config = dict(
    n_layer=9,
    vocab_size=9151,
    activation='swiglu',
    positions='rope',
    qk_norm=False,
    bias='none',
    tie_embeddings=False,
    init='uniform',
    init_std_qkv=0.023,
    init_std_up=0.023,
    init_std_down=0.0,
    beta1=0.95,
    weight_decay=0.18,
    decay_fraction=0.56,
    train_tokens=1020000000,
)
Each number is 500 + 40 x the weight over its row's rms, rounded and kept within 0 to 999. Layers, rows and columns count from 0. Numbers have three digits each. The size before them is the row's rms in percent of the matrix's.

# layer 5 MLP up, 1024x512, rms 0.0828, rows 739-875, columns 416-447
098:489444484523510417491451511409472547459457495473472462520547516547509613439537555533523445576520
105:468462528436470548463485459511472541527478507515519537391489550576500524564523442547529526497547
104:538534466499466475522522529558532546536501492571466520397485448499522564505517438542542498510491
107:478509500463486456484493538493472525430521477588441460499524521501488509480459517370522442513440
108:424546471520506489436524449463528492587453470485461456463446503463473492447476560528459499561564
096:564574581524492503497458444556465428571530500475495446520618434471583527539513576451457457460511
083:527453562489524557511516481548451494493513512497461508526588473563536476451522481513610491503476
091:541550482486471500474437553496535463437480482478533510515528480506500499482532431461544459498504
099:517507589572462464532553515562523462536474559510482542486566483469510534518513618522459521541549
101:528541517538509548462497544498537572484444524506481498499425491539416450474559488526500434441473
099:557568493450498446506494492489542439533489499510506493524476516571468476438528447458499535535421
095:492461427468462512547457505476485490492463538565455532501538508472495509456504528483503490492531
087:435625492500586408477541499479471479452489579396598427514465483495573517463511508514512548452454
111:513559505479566503507519532547586451466468487500536503587556493485507481502493541538459469549519
101:465481403514437541495519469537464425456500540527466445526542448506457520582619561521561449537529
104:470482473500504538516519455491520504519577484579461464479555471529454597514496505571494508515482
103:481517470520508478453461442451557487471518524514519453517534473502466546518476552476513499469592
097:515512521410492471579487492482451485473476522455492566532552539551517480453508486469476485548505
094:446471447489517562470489511510480508502464490476532510524524481554470432474542480454511543548548
117:501465523519427551493509478475473477481588445608463517472492467548450460511430493466474429507462
098:528443545551438534481565485470538550439541567509523451487514484483556498498531535552528492512496
102:436486507430479506477483475466508462542567499433518497573513563501569439574446474520490489527480
101:464531414491577481413472452545467514510512528491475474487491494525530561494490461542458500515517
100:519432409460504584522488415465503545541539493442496479441429511494489531516453491476536482426457
101:488510521440543488587435464481517535486528515475526487473528470541518543521512428529519347519525
103:511536532574459465502467469574521499513598455452502513513451511418444496529477538448517449525473
104:495487494508546417502603484427463550416540494467455477473510530559578504489437521545479437547595
095:461479540443448480524536519455437478508457507443530535504543475487497572512533490502496498495504
085:470486439520426505541615562548522494482494564468569462460507442499473539436467588528589432492468
089:453477462537455499545510566458462502496492483478494447488504550472457482578538503474507494475467
092:488527454496521536519495523529549534444485468466502524582482479523492494551500529513448527505518
104:555532484519497603471555505470507553549522451519477572512539419518511494532472529595507543495513
091:522482473497501500500449508513523552423447480474548481422525524465510471471552492537517550493434
096:498492474508476445525476487512625571479499488541538478498484503470527449503532441549428457471525
105:408584487554433526495445441440493515513457542477561476482472479499453546463492499445377524542498
097:585596498510601501430514462506562501511386548464555506518438520526478452466483513503478514533499
101:399512539465553483487522511512473527447575453588488487530503512528479514477442505542519493497519
098:509530534482518557497478565546500471492550531481529557491431454556528541537530465486446472480463
106:542470502516492533530462564525441581549511371506529494539458555498481484583471521485470445553497
095:551576459507535449520532444491477639501485536511438527423548548454528557514490526602472552501567
129:510494532499473509512512578415520417525503557529543508477526523553491460482499525488487487460505
102:510484511556484552482424518465518437527535508607483504538499460444466513474482463509512510542512
104:559466451448520488455510563530512481564435488509518511545499453541479506492446474520536489546567
087:522488579448520492476447435505444506470477440470509534573515499542436569481442552567465495551456
095:499447488445521571518479504513594512459534460468529462495481480530500548529446546481553563517504
096:543486479527492437543506500531473512497495513472511361407535474462540499508514506553489482541497
094:517542555494524547521581470506498564542516582520477471495548508478506494473479527483569421532527
106:559491458494437540508545512502515547463472439480558531484455478445539510493540512489549470488491
100:493560468522523472451526420484535456471513526533570465539454493570435519460541459529557476517490
100:468518428470506445500588537542444462473515474447531486476482523506543474527511516620498553475452
106:519484500505466478499533460485539492513505458486518529536547504490525462526486552463422483576560
098:505494485458511537499560482481513535534528521521526446400529538543513529487527536494536455525556
099:555515533467585561504514535506621471556423452538523518483472510505458498479499480380467473534589
101:467530518477520461483644474517399636523510498484483543506506550486496452518485523497487504547491
097:494498528528475441454503534530434550530467504531520457564492551540454536499507506394492554554527
110:462497459539454506462553541535498519568508537489503515492506499526443486427455497422487484528536
096:531529502515521504557468581560536490440471411505482505485519517531490557564477494442532524472448
095:467526455495473488531484440538466529477540510454468502501411470480471511476471477483479474495431
099:438424494503432463489468517472533530479447497462478540467461473466535493422460523498439528531513
097:551491468481491470454370458523530470434513514590463527529482496516502483498440500574453476494564
097:567482486471503518463458457485533531499465511539491536491495511468429477438486432509441528495514
096:495489450487496549562529568487465518537483517526473505588418507494516503548481446473493429555537
106:506472530458518560545534527500467541498484533506424412428534536488542497483554507467606472497492
090:524439490545466524499558555452479474548504489507491481515510553532552531523472455515523528435515
099:462456457459523479487478452462491546496538453474572472509457516462455497507500561473564479520472
096:496455530502455548509529482504469499519558485538492432485510509544531539509533518526482549488497
097:490488565564516607446491455535571528525504469412516500502466448485434467545486478497456487513491
105:489478468514491530535491487556523453517446466532496485486466565517417515495530368463519551543510
102:477569510494510529451465488489484491539501519550435461514476506519482584458495506479553500518491
111:536509467488448463486625531500460532421583514515499484511532496453541478473493587516492539530458
094:609514459436506449558460576470511486549450463565476466449496510513483490459505599502519521503447
107:536529589446517521528464541527439432449524558526485549521522504523536554520496527511418549501495
102:503473450473494527454521438524577511488533546505527498509553489501488518515486487493453597493475
095:394501465573504439451465484518569511506502517509430429432542562433509607461512546514520464501523
103:535472504525531548564512482509509546565487482518536486462542449485452501511518582554536539525546
098:544499490510495460484443565469548484470520542488523518487577552507531473475537486470567542487491
114:495438508547506595485518480471469532536486463532513500505482467527575393519593488515453520558581
104:498454463556479544478507552559466445464466591457465482469475468514474474528502551496539538474474
100:524496487463442499445487500470515493537479587573514468479468476535521510525496413448531456500521
092:579511496497454484465450548486475523583499546571401491556478487410459471527491551469438488447511
100:478519468483439480510507491501482511467525501468506526433520462489493545510544491552527519484424
096:578563521489492477460536473507540564562529485454535495454508499592500508528488450522487482499512
099:464497490576550490457494571555538544504495488536537482502514589484466442509439506504562496588478
101:474481488505470532488486569572543473470541461479444501524497481473510498440543455468500544552494
098:514528447454540507492518571514504541482523507548511521470510519462543429569523532523515471499544
104:543537521506539435504534533532571431529429595529525542526538511445440485489557533465478451441483
100:439612493515424533545444484459431486499552515509457471513541517451547503564529425477464539476522
094:520455534545516437505384518565482416524472409540521495450505531449443493536489499477489478503509
097:436526510463438513457503521463502592549512560455465487473525491436516506504481457553520438576377
095:575521464508502461411470495533544474488591500462545476508477529540508558511473465503453456516540
103:501509537533453459498498463527478573508514505497444529355558552488555464498473506520420501487482
107:505525457527504481492581568481509484482446521508438559555474515465491427498526488466540506499523
096:425513515452503515531585549479520481434566493459501541439493466494543509580562504498498480515468
096:547448502433473464521526469413483459542570500532482571485508525414521523553487424502519510505485
106:521484527534512485433500536528502456554483481524451403559493475527462496497513542541499515553463
099:580486414450447516562446462514491575497506486550517529497501506556576519477517404528500511538551
111:547480521486551531505502549498488508483533517486525466476523503461569509507493486555468481486486
098:574458465491493538476518479466537525507529531537508446481498502432510507506429516446438531519483
096:525487591521501458536475551460502504470436465494570485498564505550535499480531607519495487513507
107:407495437475416442545519554555437560484416559465520562486476531450453528514457486545548510507541
101:522440576549510461566550525506510449486414516420520520455537426538556464538492537584486471522527
110:539503484463487505528485517534420564473555472473482467559456515487475457495495497500512463578483
098:520438505481430487560521485505499464456457407529477507458415494503531481452514575538407513551524
098:463443495512581560521514498500498483501530500510571561484502481437529524504563487461566492457422
095:391481505505500491417521499477467499497615410495510509471417544474519590494443525539516402482539
106:566546496504522516481579501504417453467430481470544475444447513537470484427451413442498534523418
106:502478477465466500578503499418470471502471486562472508445555503506577507566492495555477480441532
097:536538481659477511531533496457457502418597487492568461514482545552472492517543497529504523452547
096:481462444526525500548431530568472545478553455508441433495540474560477525490515465494500459557466
103:537493493586567559512513589530515579463452563476485516561505488531471539468507527520469512537495
096:522468415498520647527529512423436559547541408562417458537526543503517427508559483535503496464467
096:580532460516483471498559417480514501502516551491416483548506484527518499540508456501514477526483
093:465408485481508493490522527523444543583482449525425496485552552456501482475519528442493475538493
094:497481480448426479480473575527531475525520542467431496558536520473444496503523498475451503548529
096:660611531483530459496469514529455525508556505563486496433515501492488578612503414427529499492501
089:531487512508485551462478440485591497486564605534517518570473464511498551503518519448481356511511
099:540519486493504508501539539508471492450502517455507526535523535414463499552514470429554513563548
107:506527468502462527560576531502510429538499476545513486457480539457462531569563468535506468426503
103:517480524541538478540459489500419507587422455553437491536497511469499449498493480534485518506563
115:432558409504497487483479482526581497544522470561473479533511494508497540480477486555503499532571
083:515507528460562548517512492489616477499364438524515435492493542543473518467469501511485491500526
104:503514565515428481497595497547494464421461503494469438584451511505551522465521556582519492444515
103:488453480484470440487561478524520509532506461450407478442488590521520431488499539503497511575462
098:483547521532556503552527498511496450425498539530513489472568434488450551488525425437513515476460
103:474530467500530529472525549516499438517524508542513448497480448489529540510423539442537498490510
104:526472552545514529581551438534456523445498413505555458478535474494508505491474517452482491529478
098:538487573527494537486455433504496450473442493465511489539439511509499520505548544462543485495487
114:529532554467553487481566550500485470568462489491425502498531518471488564479501457530516559486489
099:491409501566487484512511544487518517440524477480447460447523581541510494464520515469521464512541
101:562492463463567555507466506414479543506537422488503528495471566545512519506541523491533607532474
102:513475459602411489506551574460517439481493615479527478527513522449510504492501534550521562440489
078:461549432569499533509448553495503472500415429496473494501539526456451496581512494407483534444445
100:539488570473503483536524465498526520435494510514423495508496454504530499489478526520530542479454
098:507404474472510509539499531504551480484437525572494488474484555516471499589524439507572506504524
111:529476473528479531469493467496488431552497389567514495492488504501500517619540510473601521537521
103:531456472505492596548514559586511568498527426418507555547449530532598481467536472542498437504508
106:428566538469491418467595503523554483536475460447518508473502490498554553584468445520550550530519
# layer 5 MLP down (transposed), 1024x512, rms 0.0754, rows 739-875, columns 416-447
096:474474524492517459470507456525507531444534521443496460532465500532466533490461514520412510492532
102:496558475532528528549519434480505436500468444565503563477540553446436512511505487511543591460545
103:524570509536509520450477506524551461465559444517459547464523402453475570517522522474503413541484
106:534525558438525482485532445529521515498530468474426473477478461511523480435515433550501464510478
099:512473480457539516496466521473461512468505559557541414526494458452544504597548536500576524506530
100:486561524484472488420472504562500517488523486442545430471512487547496518475435500416504513450456
094:477517455491471458499448531512506504419510480505485556454554568524510508533510502468453461460528
098:497501519470497448407485467517488531457514511525462496467507470545548516520520497459495539574469
100:558567406593439411606510544536488539484484488547511529493504494565531436576484517561474574505452
103:452520409543466521457472489548517474546527492588493483501438505531576496522486463581480447496473
099:504518605532480462567471464464433486574489589520491456442450496505480544562506523434436474524526
102:488475502520541493514564484523422478447490538531468506507531527529450492531459497470561482481525
087:500497552506439547493481469499479477493531479531497542470515512527391410534487553516463436545501
104:471507550495515468454476479397443475454466602487491484463448561489570543578470527472500495577440
098:529452505569473531534494470498491521490489410586505474607486534536519490517581585405566485542413
107:469537469494516469497491499509472473513449457516545482540490516538550481451505496476505510461487
105:434506510492519464478431518502441466505516478490501490506434467541473514450485532543525524438582
098:475493503496490474497453454447518500527451543516462454576446517507496478493476461512568512434539
096:517488532525529524467406442522469548471517529526477495508528525519401434476590586465519501475484
100:533554536574567449469516559470546473584485501527436515451493437475525533477422478550513474478496
103:512496525446480557492468535532527509455504541502483533504410507497550464449437533461492510525569
105:460489542513480563449509512489461492458556578475506445526501470494551551486526487505521521580485
102:464561536412594438449484497446490532510502425466492424484507532543482503469453435518464488528546
105:470536525474557432487485485474436543430446547470529442526512436442492519479514452454476516482504
106:546519439448529524546541470461564568408508459524473431539485466426514506543476588454467425514485
101:454484490553479431579540546495543442500507421429454454474495450553446470531541495507598459448485
101:555500456416566488412449509514550497450531432520502470498464504507476458421547476528445460505540
100:441440494539474586481522517557506504550549524510517471527492566490399547511618581447483500568445
089:474546486502577506552486479481486504493463438526446509427463539511469507499417441594468544452575
107:483505460534412529536492528473473549500446469531483508501612493597492503577501483564559500450514
094:576507562530508481526479533510496457515560514502422416448520532557559511471492439514517560472488
103:464567519517475444500484505501535473521531469473549540551493430486497570573546549486490583516495
098:545487589576543475524531452468487529459499542483555486488534460501527469473482519457505485560474
103:474452471482468441530412468526545483395533533548505515492535496529483485513537570497533520531466
096:470523532443544497498574543538543505469495486570572487487518494526555566544499401477506501520508
092:484498455477468444498430499472489451455577547536492573489501504458434485519520439468484548503514
099:447464639469568469509481445434547518478561484520500532548533475451512534453504491560535472525559
106:491570477498478503457508422429549497534496484442468499521578543506515410567533559482460474492439
101:506440565501556482542532522461490417461476484492501466578563514466424483581548476453479508546460
094:479463449486456505477446518495502466497480409559510529453436479514531508518528467509524518570585
104:488456503525483561523477502471500476480525496494509523456553532537466548502557470537519605471546
100:540505510578472509445469516538468553514444512470497421524407545469459490476513527436511510550511
089:425441450495454499487530409538583473473494433448502501558515501494555537488535502562480532535517
088:552521440451453509524501512543537513535505492521519512541492435465527516510521551550429513561525
098:580478594552521549458480525496481526490477414453512435445480500578393518613477502518536537505485
098:498464488475490453474508522466504449479514549495580510530480506509514481521524440547508451462496
101:566523527519443483453429482456544497510519532550427458540499511468537486531475483523480522500453
105:573514454516549497462515570531568500512487451546532562482439565441564550484511508513422551460529
106:508453497567469438529525498498516406515525471567559459555541526467502547456493541560509542502448
104:461479529483443537536541507411509544465479547434553443492535509522374544460503469468491548529429
101:479540503567428498493461505547468453462446571521441571551495592481544473525540405530472527570561
102:453411437424538550487515476453457447598515492490464524462507465474513526443522510504555528530511
095:442621412494474425463422537519478481450526476454521466502426509453485487520514467552476518474491
092:473444440503482519518478512492539549445435413418510491543424497557501550496451505543478540508473
099:467512537532545439477502544447524495510568539554484519549499499533540553546492397512515563510492
093:495504451503535513521486558483465474454454516480486529514480487452516473484498531499546426520489
109:574469426417561525502486488541518535457468510484494466536528494548484532527481462558563517467582
092:496497511464473477469463517405511543443505464492554502569537444526499449531518529579488501425550
105:455471468451474553527530536534549513423526600516520466470437499491512521458451482494530460511515
098:487485509457470565464512563494455509400495471579427560555510515494545503451459487509518502551521
096:420581435524525404492466501503535431514443493513499500471487557501475494510490556464524471531482
099:498589487526502498559545517464568495579535544542453475451442545438427440514453516495510452509492
104:474465518555533489459455489483513540542492486482557519479438554499502441577584505453527471459481
091:497514584539563508532504540523491507446513509532464505480524504481537521429450511530456468465431
102:453518442529484611447508464438466514552501467449485537453527458546548456502492509513508519479521
094:469497502517498546628530421512513541538491470473500423452530472490550491528464505484567487502466
094:526552486417502527577464427499526514569503455504527434502533462507596484563472446536499417483540
099:483543437591489511477527486481525444476468527562523466452468528534496528527550513491464494542540
100:499537534474530444447538480505470424541509542549474585515471490469492553503460510496489477470495
103:478458571546510484485552539410524554501525493481447525502514564515465553506532558489526493558524
103:505437469539445502471536566560449522512439584488554505585538531553545487530469457423514453533513
103:504510530511523476544528475564493470481504513477538465476504535503531429577534468513466528535492
099:511518486497470476483529498488526511504520536502401451479536520433476433533542448494537572494491
101:484472491536541446532481536515516478511521549528508446470548535453519505511514572494580470538476
101:544542511538545513506473487454476563478500518457498510490528521577513503559447525559456488500525
099:514540465543521486474456490598512537476510505479423460492525533517491441474576483547587462583452
105:482484510494597473482442467574514535463502456516556529460515501473522491500462497538519517516554
110:527473493475454512510492462478500473513505513456464506500531488486424430524477537413542521548440
100:523485490497521500525535515468520460463508611523482547518490523484562567500473500501436527470495
099:487553574507503529531541546505536521591484491478482562558568515483530485413534424559483494524498
105:466503481553504472493458500578504549455509451466464515492484439449568471516445449485485510446504
100:437483530434512541443468462468539500448562504481468502504463544510492515530454489501471508478537
097:562452522475503588510468531510461523505463511515511544499589480471542514474510460514521446460485
099:516476542462469484490529498529481520512503439480443448484447527507520536429487578519499525501531
110:479493496484548478475476558478508527463542517486497483554421514485561475530502459471524461501475
105:521518508503554517559468484548456460597471488476506491475511414426503513521482575425504495470431
108:471571474472483366516460518512511496493521476556418484395530498452585490507526472489512545542505
094:538505491501477411444502540526455492471547539462428468469546467465458471474541502438543505460576
098:529507489482490449495464554570534563462474477526524468530489561477544507517420535533562553519503
094:508513530413513529543510475553466534510525552545463554505509481451488490410478550533485511511565
106:558514488464557461505507457509497488572501441463495508415505584494523467484427440497458457562487
103:607555429415502461476453470519471529484534463551582458517561445470558435481494461498512564516489
100:519498422412454553554558525518394552448531498475512577437535525470460540469477458489488435446496
097:518490551498480446525513563455520525577558451487537530458527465429509504491519455542519529560529
105:493433503533502516512543510561452452473479542515475483451505463468385527469454545417522433521484
101:483432488486498531533485450484414543471461538533496553516481480447415493559526506497555534501552
095:425489492540553540416530578490527559490504466501480473480457568520511526497523574453488477487475
104:491516585548453527481410458540574500489538474556501490466418532478496433464475527578510446475531
103:532541440461498395522462494494498512421424431542553497535559458614504508511511532532491520490511
107:501505498520518498501530532506558446497419542401482483497501505468472537577505469519532513524549
105:454497461513475467521558546528448556486360482514545537471530524467537510474509489489422407485495
101:496473440565473520580490498403492466459483403444451481517547461576539562551485481567567523542496
105:539470520432534527504486520558477512532505555520450467525466499431522490475523503481453550465565
100:465508429494511545447493491428497554540460570546484583520523521589467547494498576546495509575560
099:522460477466586404480488519501492526471537504482529506482468563511481470526480549541481514466532
106:547493439407517508493497511533505538511450520519473486538534524359483424475497505473464597552490
106:484478497589469437489522497469433462546523494525631455496479524515509570516496519458562511495466
105:509513512480526456509477449430538543405479475469496547476538462554479524515572542482518611453587
101:453504573467518476506574448499468509530547565450486464415520522549471547583543464489504527452500
108:524479487484581440508516543564450558557472533521530502524546461529478587498463546493505542505564
098:532467506504528463487446514406482488522516527533509527543519465500535491488439508529430539478494
100:551566526502502519494558450541488483494473488548558502479559531492499477523474453508493431429484
088:440543547553560467525520505502540529522479556445508488464492492491543506519508435597537504492509
098:440561464418510506513554545485519409502453551533563440451508432442425418482512518537517519493457
092:509501440492473518509453568578450457521440510478500427484494445439488432519504487529472608542440
098:532423550533527538559447422513553579483558471530527554496519537493555440551441462557501493405483
106:492442452529503534530482450501475497456454491494499469497496580517488463482477555499558532485444
104:490467497573487491479479582572457537570531451419507512472558496424477458471499509518470517523462
103:560470477500409558498499558478595454461491479536532524587536500456441458496548512446482554514543
099:467480512508415476515465551502521448522509547596499508488419507489488477452559437527505507471463
080:470478531540424526466482513471512529469533535518520541485491501557526530480513536502497418443507
098:474547501480495559550512447598527510556527549498455524503599540467489454486548502475479496458498
102:492489535504518487494501485445541502415528510507493496461540503412565544460508535513545549522515
106:539519499527526457525491498507495417534509548462506441586565497422474518502532514545530451527547
105:455456532526530552430542575506570474543501543460406504536458434486546493557536576474459553529459
102:456507469508531516604454484458403495509437430529534442444465571536457468579427423472489482505523
095:553500474498545477503458467517465502480534463456520477504500436520514536509530503421496567491604
104:489596507444508533522489546511472478444495488562498484383490514441545544457465523517513486504510
099:568473529570517467419530537562489482531518494425559510431514465458487532496545529449504532479493
104:497465491484556542535467520524506560491550505442387468498478539464516494528468462485503511544557
098:473486457420497595496438542498472503508483485484464444576475483471552546525510496467485589521524
094:518482469440520538563528574498567463571496488491501535498590494514491542551522436511418546483502
103:513513531527479592483443531548465476448531484526438468471505421511502519468422520565510503486514
091:471511537517476429496478547456443530492473544537488453548535507507429537500486507415501470593536
101:530437496509482546474490484515496501434444536486541500514383497505569517472498440550486568596459
097:490489470484453489500535440515498515520478508475473520565480497498460573508571480557493468487532
102:505528523468460467435557497590464484561541464483543557450500483454510451523554527465504520505491
# layer 5 MLP gate, 1024x512, rms 0.0778, rows 740-876, columns 416-447
099:526459503463445481488512546516504525519463444537551545445484489504530468514511506526567570525466
109:488451513461461463563491560501570549556545519460460434553459505543494490548490420533528549525424
097:486464574563458472500543534525506467503450572537457468536505495466473517474474535497605559489560
113:555465526542474417560559473540412460505538485452562498451530555481452483504527471388475460483493
096:604493519526498483485445530516464505510508462493493509500512464476451528493471449524507467475557
097:588476520484510555508511518517514499482486443573542538537514486445559499521545479463425529484409
093:461491480452406438468513467552509545461542488506507486544552531567448491517487534434467493536518
102:503505559444469576535512500570472496476460467541546416442492544526494543529489459483468426514556
104:454494467450498505531469469499468466440492578537551555551447503497516457501491513477475527480448
106:464492503439461459450518537492542510475556455587485554540522447501461554459502487565546500484506
099:528474461448452503457438472511437483479474492555555476543583480470583530478535533477534466469463
080:534492493569562484463479530436504539498511406566506458469503551548520431513480508530410464542507
100:540506549562497492521618521515487466560405596521509516509503511529508593503466498492491492491473
097:457472532486430536424462509494475560495480517487461492498528415477497515526490564491427487545554
099:517537503547532484503487451415494436517494451477548467436476534438463492578472459523502517479492
104:541437549529502528391520544476506442519503556603536492483498507508531525463481536490455485415479
098:508549501454461534446493532513490511532435468536556570523486488537492420499524531496500521512568
096:526472536521454545471505559468529482529476456454474456459488541487451514506532544503516569456373
110:437505463525416504476497455495533434558546527510546497472493442503500522538456493523481504571466
104:392489541573446483545446499554555448563463521562471501576467457493512549472534493494477439471451
099:508436482492435554554488489424525462509535480494436527435563518463546493488589390435510509459503
101:589439443446460492435458559524519504456495613512487466589509522520520511474528474541479517540475
103:474446538481479548548506497502522456496532535475469529472478551447614496491485486478482524443563
104:450494541499540526529473457513498490487489500555472481486506510485503513492498513443531526465534
102:474503505507525499542424539560506539498589409519505513457472471468513491454506522547543485525562
099:513482539527421535457556513454474463435501422517538576505547483475495479505455501461488481478499
094:427458479478470537414508477512578543501512484516466532448543586556433454528559492456486506520353
080:444517435488444465505457505526483484521501525439523444486466456562500505495567468528540515494492
090:555457527516465569471526570507498509543564513501453543533556478532538494469494485477461554455535
087:577503480498596485567371480520432489517451472532507497515503492437500552482460464516511437522473
104:472440532552487496462485499465482537528452524463395553542494528482503546500501540556606553573453
094:538530508474484470534534492518480512561606466535463534471518426560511519578553519464514535456508
099:553490509537520484520504484484556500553504523531449485466453580502433477483569460519515554540473
107:501512454483494508475535461391510512529532488488504461465479475521439534494556447460494476520419
091:506479475499496447467382471533458447497549488509544460440476513456514425529488460453483517498530
102:416466494555436459499513485482493511485515496493561485461465511588558530506514460530462471441465
096:481458480523531527459461519488522489508489494491467419544528479483558439460590442505559481449429
097:513448566524438515566476512535517495485462566510531515516496523469489521577471446488445494430571
097:501578498577532564568482480512446464480523525553428496468528521517538528560461500508446511494472
131:500427493438546532502477474485504542482510449443421471518487452529432477484412541501556514573511
101:463567512452484511425505455531443512547480505588513434501508487534508464469479467479434418524504
101:526568482498463480419454522499536492488474498507506539464467508531584565523448517561492568532477
083:462458480514516468447492516528499519495548538503508502541503442508458522572508444515430440501519
099:633497502457529527435463515508488500463486533474447529556535445481432511465458584472488564469420
101:463436546498462594489464480437546492513489475481557529490532541552499452538545568489496490518533
094:569513525486403452527474489504472470449551446481522495453506525535513509413487550494601457482468
095:481525462471431454526473554514490492491578512466476489502513491572523525488547544506459458558549
101:503491530514462473455494443475533463467514490551471433501562494473502509463535442574473495483527
100:564486495519471485494470582562568555478528509456458473479540503509450539536478561505525498582533
105:442431494574442489475469572442462499531556464480485520494528574571463470488489485556549523459457
100:502484521537515540463469522534441496458525545484521509488546429446530455505528498474484485525479
096:484531411547563485462438515537512490469558472471481534448456535507486521540490449517450566476512
097:522531500509524539492465407464477504550516493575463508495542446510450487510532500492532456469525
104:490483541520483439520524502485487527539556498446508545562488535487494437520469518486480438500522
095:548483543471477531533504471530478482506503549507501510458557456528540538444557465489495540488555
101:462468444490435505447482451512513550442568506508565512525487506470463453504523491490515517539496
096:582454552551488531539559536485483531491539574511553591488550466535474483499532534482513488461498
103:482515514472540509561452590484482510505483561565530558485567512533566524512470477562480491561516
095:493453571550585552508575483472531530471520485435518465457531483458497490500539561492482483480516
099:454493463513521447480444507494479500424545522560509524487481513525492506533449442536462469540552
103:487456466559527484561447535515455520526529528526530546487428491504426476473498486537596460583524
102:450529529447572489514477510516481421519461493516515591480517461521458520494483506547521463529519
094:480450492495562493529457474610466496511507490499445527457495475534559542493418497551516505500492
107:629496460535506510441481512478521508480582566543477501509491499476407531566515566534498546531478
098:506464463548469529504506477495483488431481489503446500480582573494528458465467543489502501504564
102:511484595510464539519453455524523461572499483520441553477455514552489463470486465482583487567451
104:477529553514501509511508552468539458479532495443467544539513550535466545514563449571505477534512
101:584538505485515496511498489435370500473508557494485575494503448496536467495422441474435456539486
108:528487493445444556500467475533454418574506526446463481491482448502521518500464462449533483466528
093:520541529415454469534441465450440496501503514515506422533531464511569562451508478505516490476474
104:559526516497480608503427549482506460495539492467501503464546470508496519502552478514484522487484
107:537537493513525505462491479574520478517521487569505527463492486555515560497518565521495452456484
103:512547590500503545534494452435461479530476531488528442528487438484546576586484410550449488465491
098:556462509520481520473538560443486481490435501457520526498527533513522536483505543481555450575500
093:510518501503494481527578484512520535480447497486469467502469522530597490536499474525475499503502
104:507471482457515523528508493481456515511526449429470541469514458478488545544439466453554516497500
104:506436451463458528571450554490519504491570572477527574428478503561493513510538514555486403506517
098:508493475513475511598441562494479481508482502541478481485494507506469554504489562444503443433549
098:525449497493473516505461565518445452553477496465521447531454484505520520532510606492444523519467
101:527430528463574546500464529442470562430533525541537487501545513503417509447514493557436518478440
102:479522444578452454498410465467577559579575486519584505463484534493539513514538519514546498443441
092:495489482499503518476505523476550498613510438526537538525582493486461506474493500504494514507462
101:484537483491514472510567502538456466536445455491508478481512436523565472481523426452573573578474
106:460495490436476542581511409513528511545499540549476479544504538511463527513532478481575504505459
100:546517581491529481442547482473469477490485573544472425544513537481406513481425508421511513479480
105:466545545496477483566439515544520502497519460522427510597555523477496522530548446476517547460506
094:433424451471506525475542466483501437443505522521510500467524554512493479501534508499477447487464
107:441536489499477494454452488456536512451477455514465553468593526553550500493514540441535487481487
093:494481482456440489426559478479508509572549526427475486471558538501575503467561493507487487431511
103:416509410548499444549449535511492483525488445548493484438494472589533462489513401459426555460488
117:509578567485451518550516475450483530487535507466471517541499531463540530501531468518565499461484
098:455437499471448500574485568475498533440479558478432520497408514494473560437530420571512421453539
099:538438508529559553519519539479469416457459580579469469486532461538522510510484520508477573492545
106:458533571445462545516475474549545555437528493459525530535530533539550523523465520542479501497544
101:545444479442489505529501508543476457564537457481468506447547484601528432554465452447527533514497
111:594496472490464547522496498557383490507528504465468486476506521522517469481501522539543531465507
099:452552546513425537472502482495497490509509456499473526513484552497553522563509469562455456407502
101:529406568460546548497563531515472489580525510538443466507497476490431481451457583500562537438511
095:451502518532484564565494501484500464533515501490424414482500587492524432558496496521402538543527
107:382413553399510526542474448560502461485512500531569511497586414565533465490472453532499526469490
102:479492559509485496443459536488579508496527551458476493459431530504460482485562461487538505462460
094:439533501558486520475505514426556512450496506506510470557554528488462461610459433482568486515518
103:557493450535475563511482522493505475527553512495444519494566439489596483500486476509551536517490
103:484518510475532537531596512528486537532557534443483468556541484457465522472553497538501561478524
102:515522494490473572465524531513497527496490432510549503518469571535457494532463448554455417448476
098:488550594449499517492540465496537509516523489494462508477457544512524463493509486509443438459449
099:517535537493511550520566558577439504468474545534475492529492472473379501438515568491465485513518
096:513496517467438500511468490413477512508526467528501513485530487543558478469434575543411532457513
100:475515492521495457435557450446532538507500568438483503472507514625492508414549501564480471521504
095:476550544567523481542498494560490447489490566570458516470458569524419533526588498516541515543517
105:538505507543563457445511467461516595567444533505436470461464527507523490392520472485451429491545
078:548461428518495533529460516500445453475521470550488484490505461537484504502553440547509483526440
089:488431522590459514461494495537561460543422447530472505545457477536520435558601503568463433527467
097:412536512498484484559563484546510494442507466486444455463490531500488512529470495514537482422494
097:463505468439520502480499512536486523486518493557502445450480504500484510556533489522467480462514
100:519508483517503532500534522565501528481461526512448528505463533552497435497509430500524451564497
107:444566523479491470573489495559446412558587532508506476473520542481562522516520523498553493506519
103:488466555513548568447594489520530451560520553533498533474511486434527457549545465490491528470535
107:539524466543491513477563565470473491489488528499486539511468504584481478470452498467518513524480
070:512575507564420494485504418497452481548486514510482543484499491424541540537495560500497520481495
103:540447452545532531488448557487438475525546524538522530521575458508512462536518459516485489530518
095:467477478489435457507458536530485520546582500464437440578498525499523423504446498543479455469455
095:527523586491453526554552510517583478474530478530456444485496491554517459513459541583482447412472
104:533501461526500465554522485468524580474509439534484549473464495469508492494529472543578478511481
104:493458489514485492434510487523564575500552510464533619504454467421522564531447476489467501484580
094:493513526489437422533470458535486518459538508488509401510469457433467490493577555551480485542463
102:466457445490437513549496547555580554515539480467474489541540506551529505515434564514439477465508
096:474453512536501475484499479460463468496521460443516550493506496463448466476458556519526556588541
097:459480578506414511525512513578457467492392526548483446510530538555449521521572525455512480453475
098:496545544564519475519501492471465540403514492481527459518454544503536517514530486544473479498462
083:576505491460583476477508472533445501504530486482535488430418507473462480452394550552423417594498
106:519521438474418588471442540475463456540537442588486545510472509464510455570503482509476421468532
100:402517561531475528479579537552471458479471467517518453521622532537576517548479450503474507408462
104:482526531483478485451532523502507543532491509487494485509475520434500521493565486490451444534538
099:509472530544540447555526524474501540534510555559528520422535430501505478507461500514454447488455
102:624527541530523560475473545508558463471493439599408477522460444473443463559596529514515477465540
112:512457440501480487556472475422472555467502543545440515547531553565523500452502534497560498493534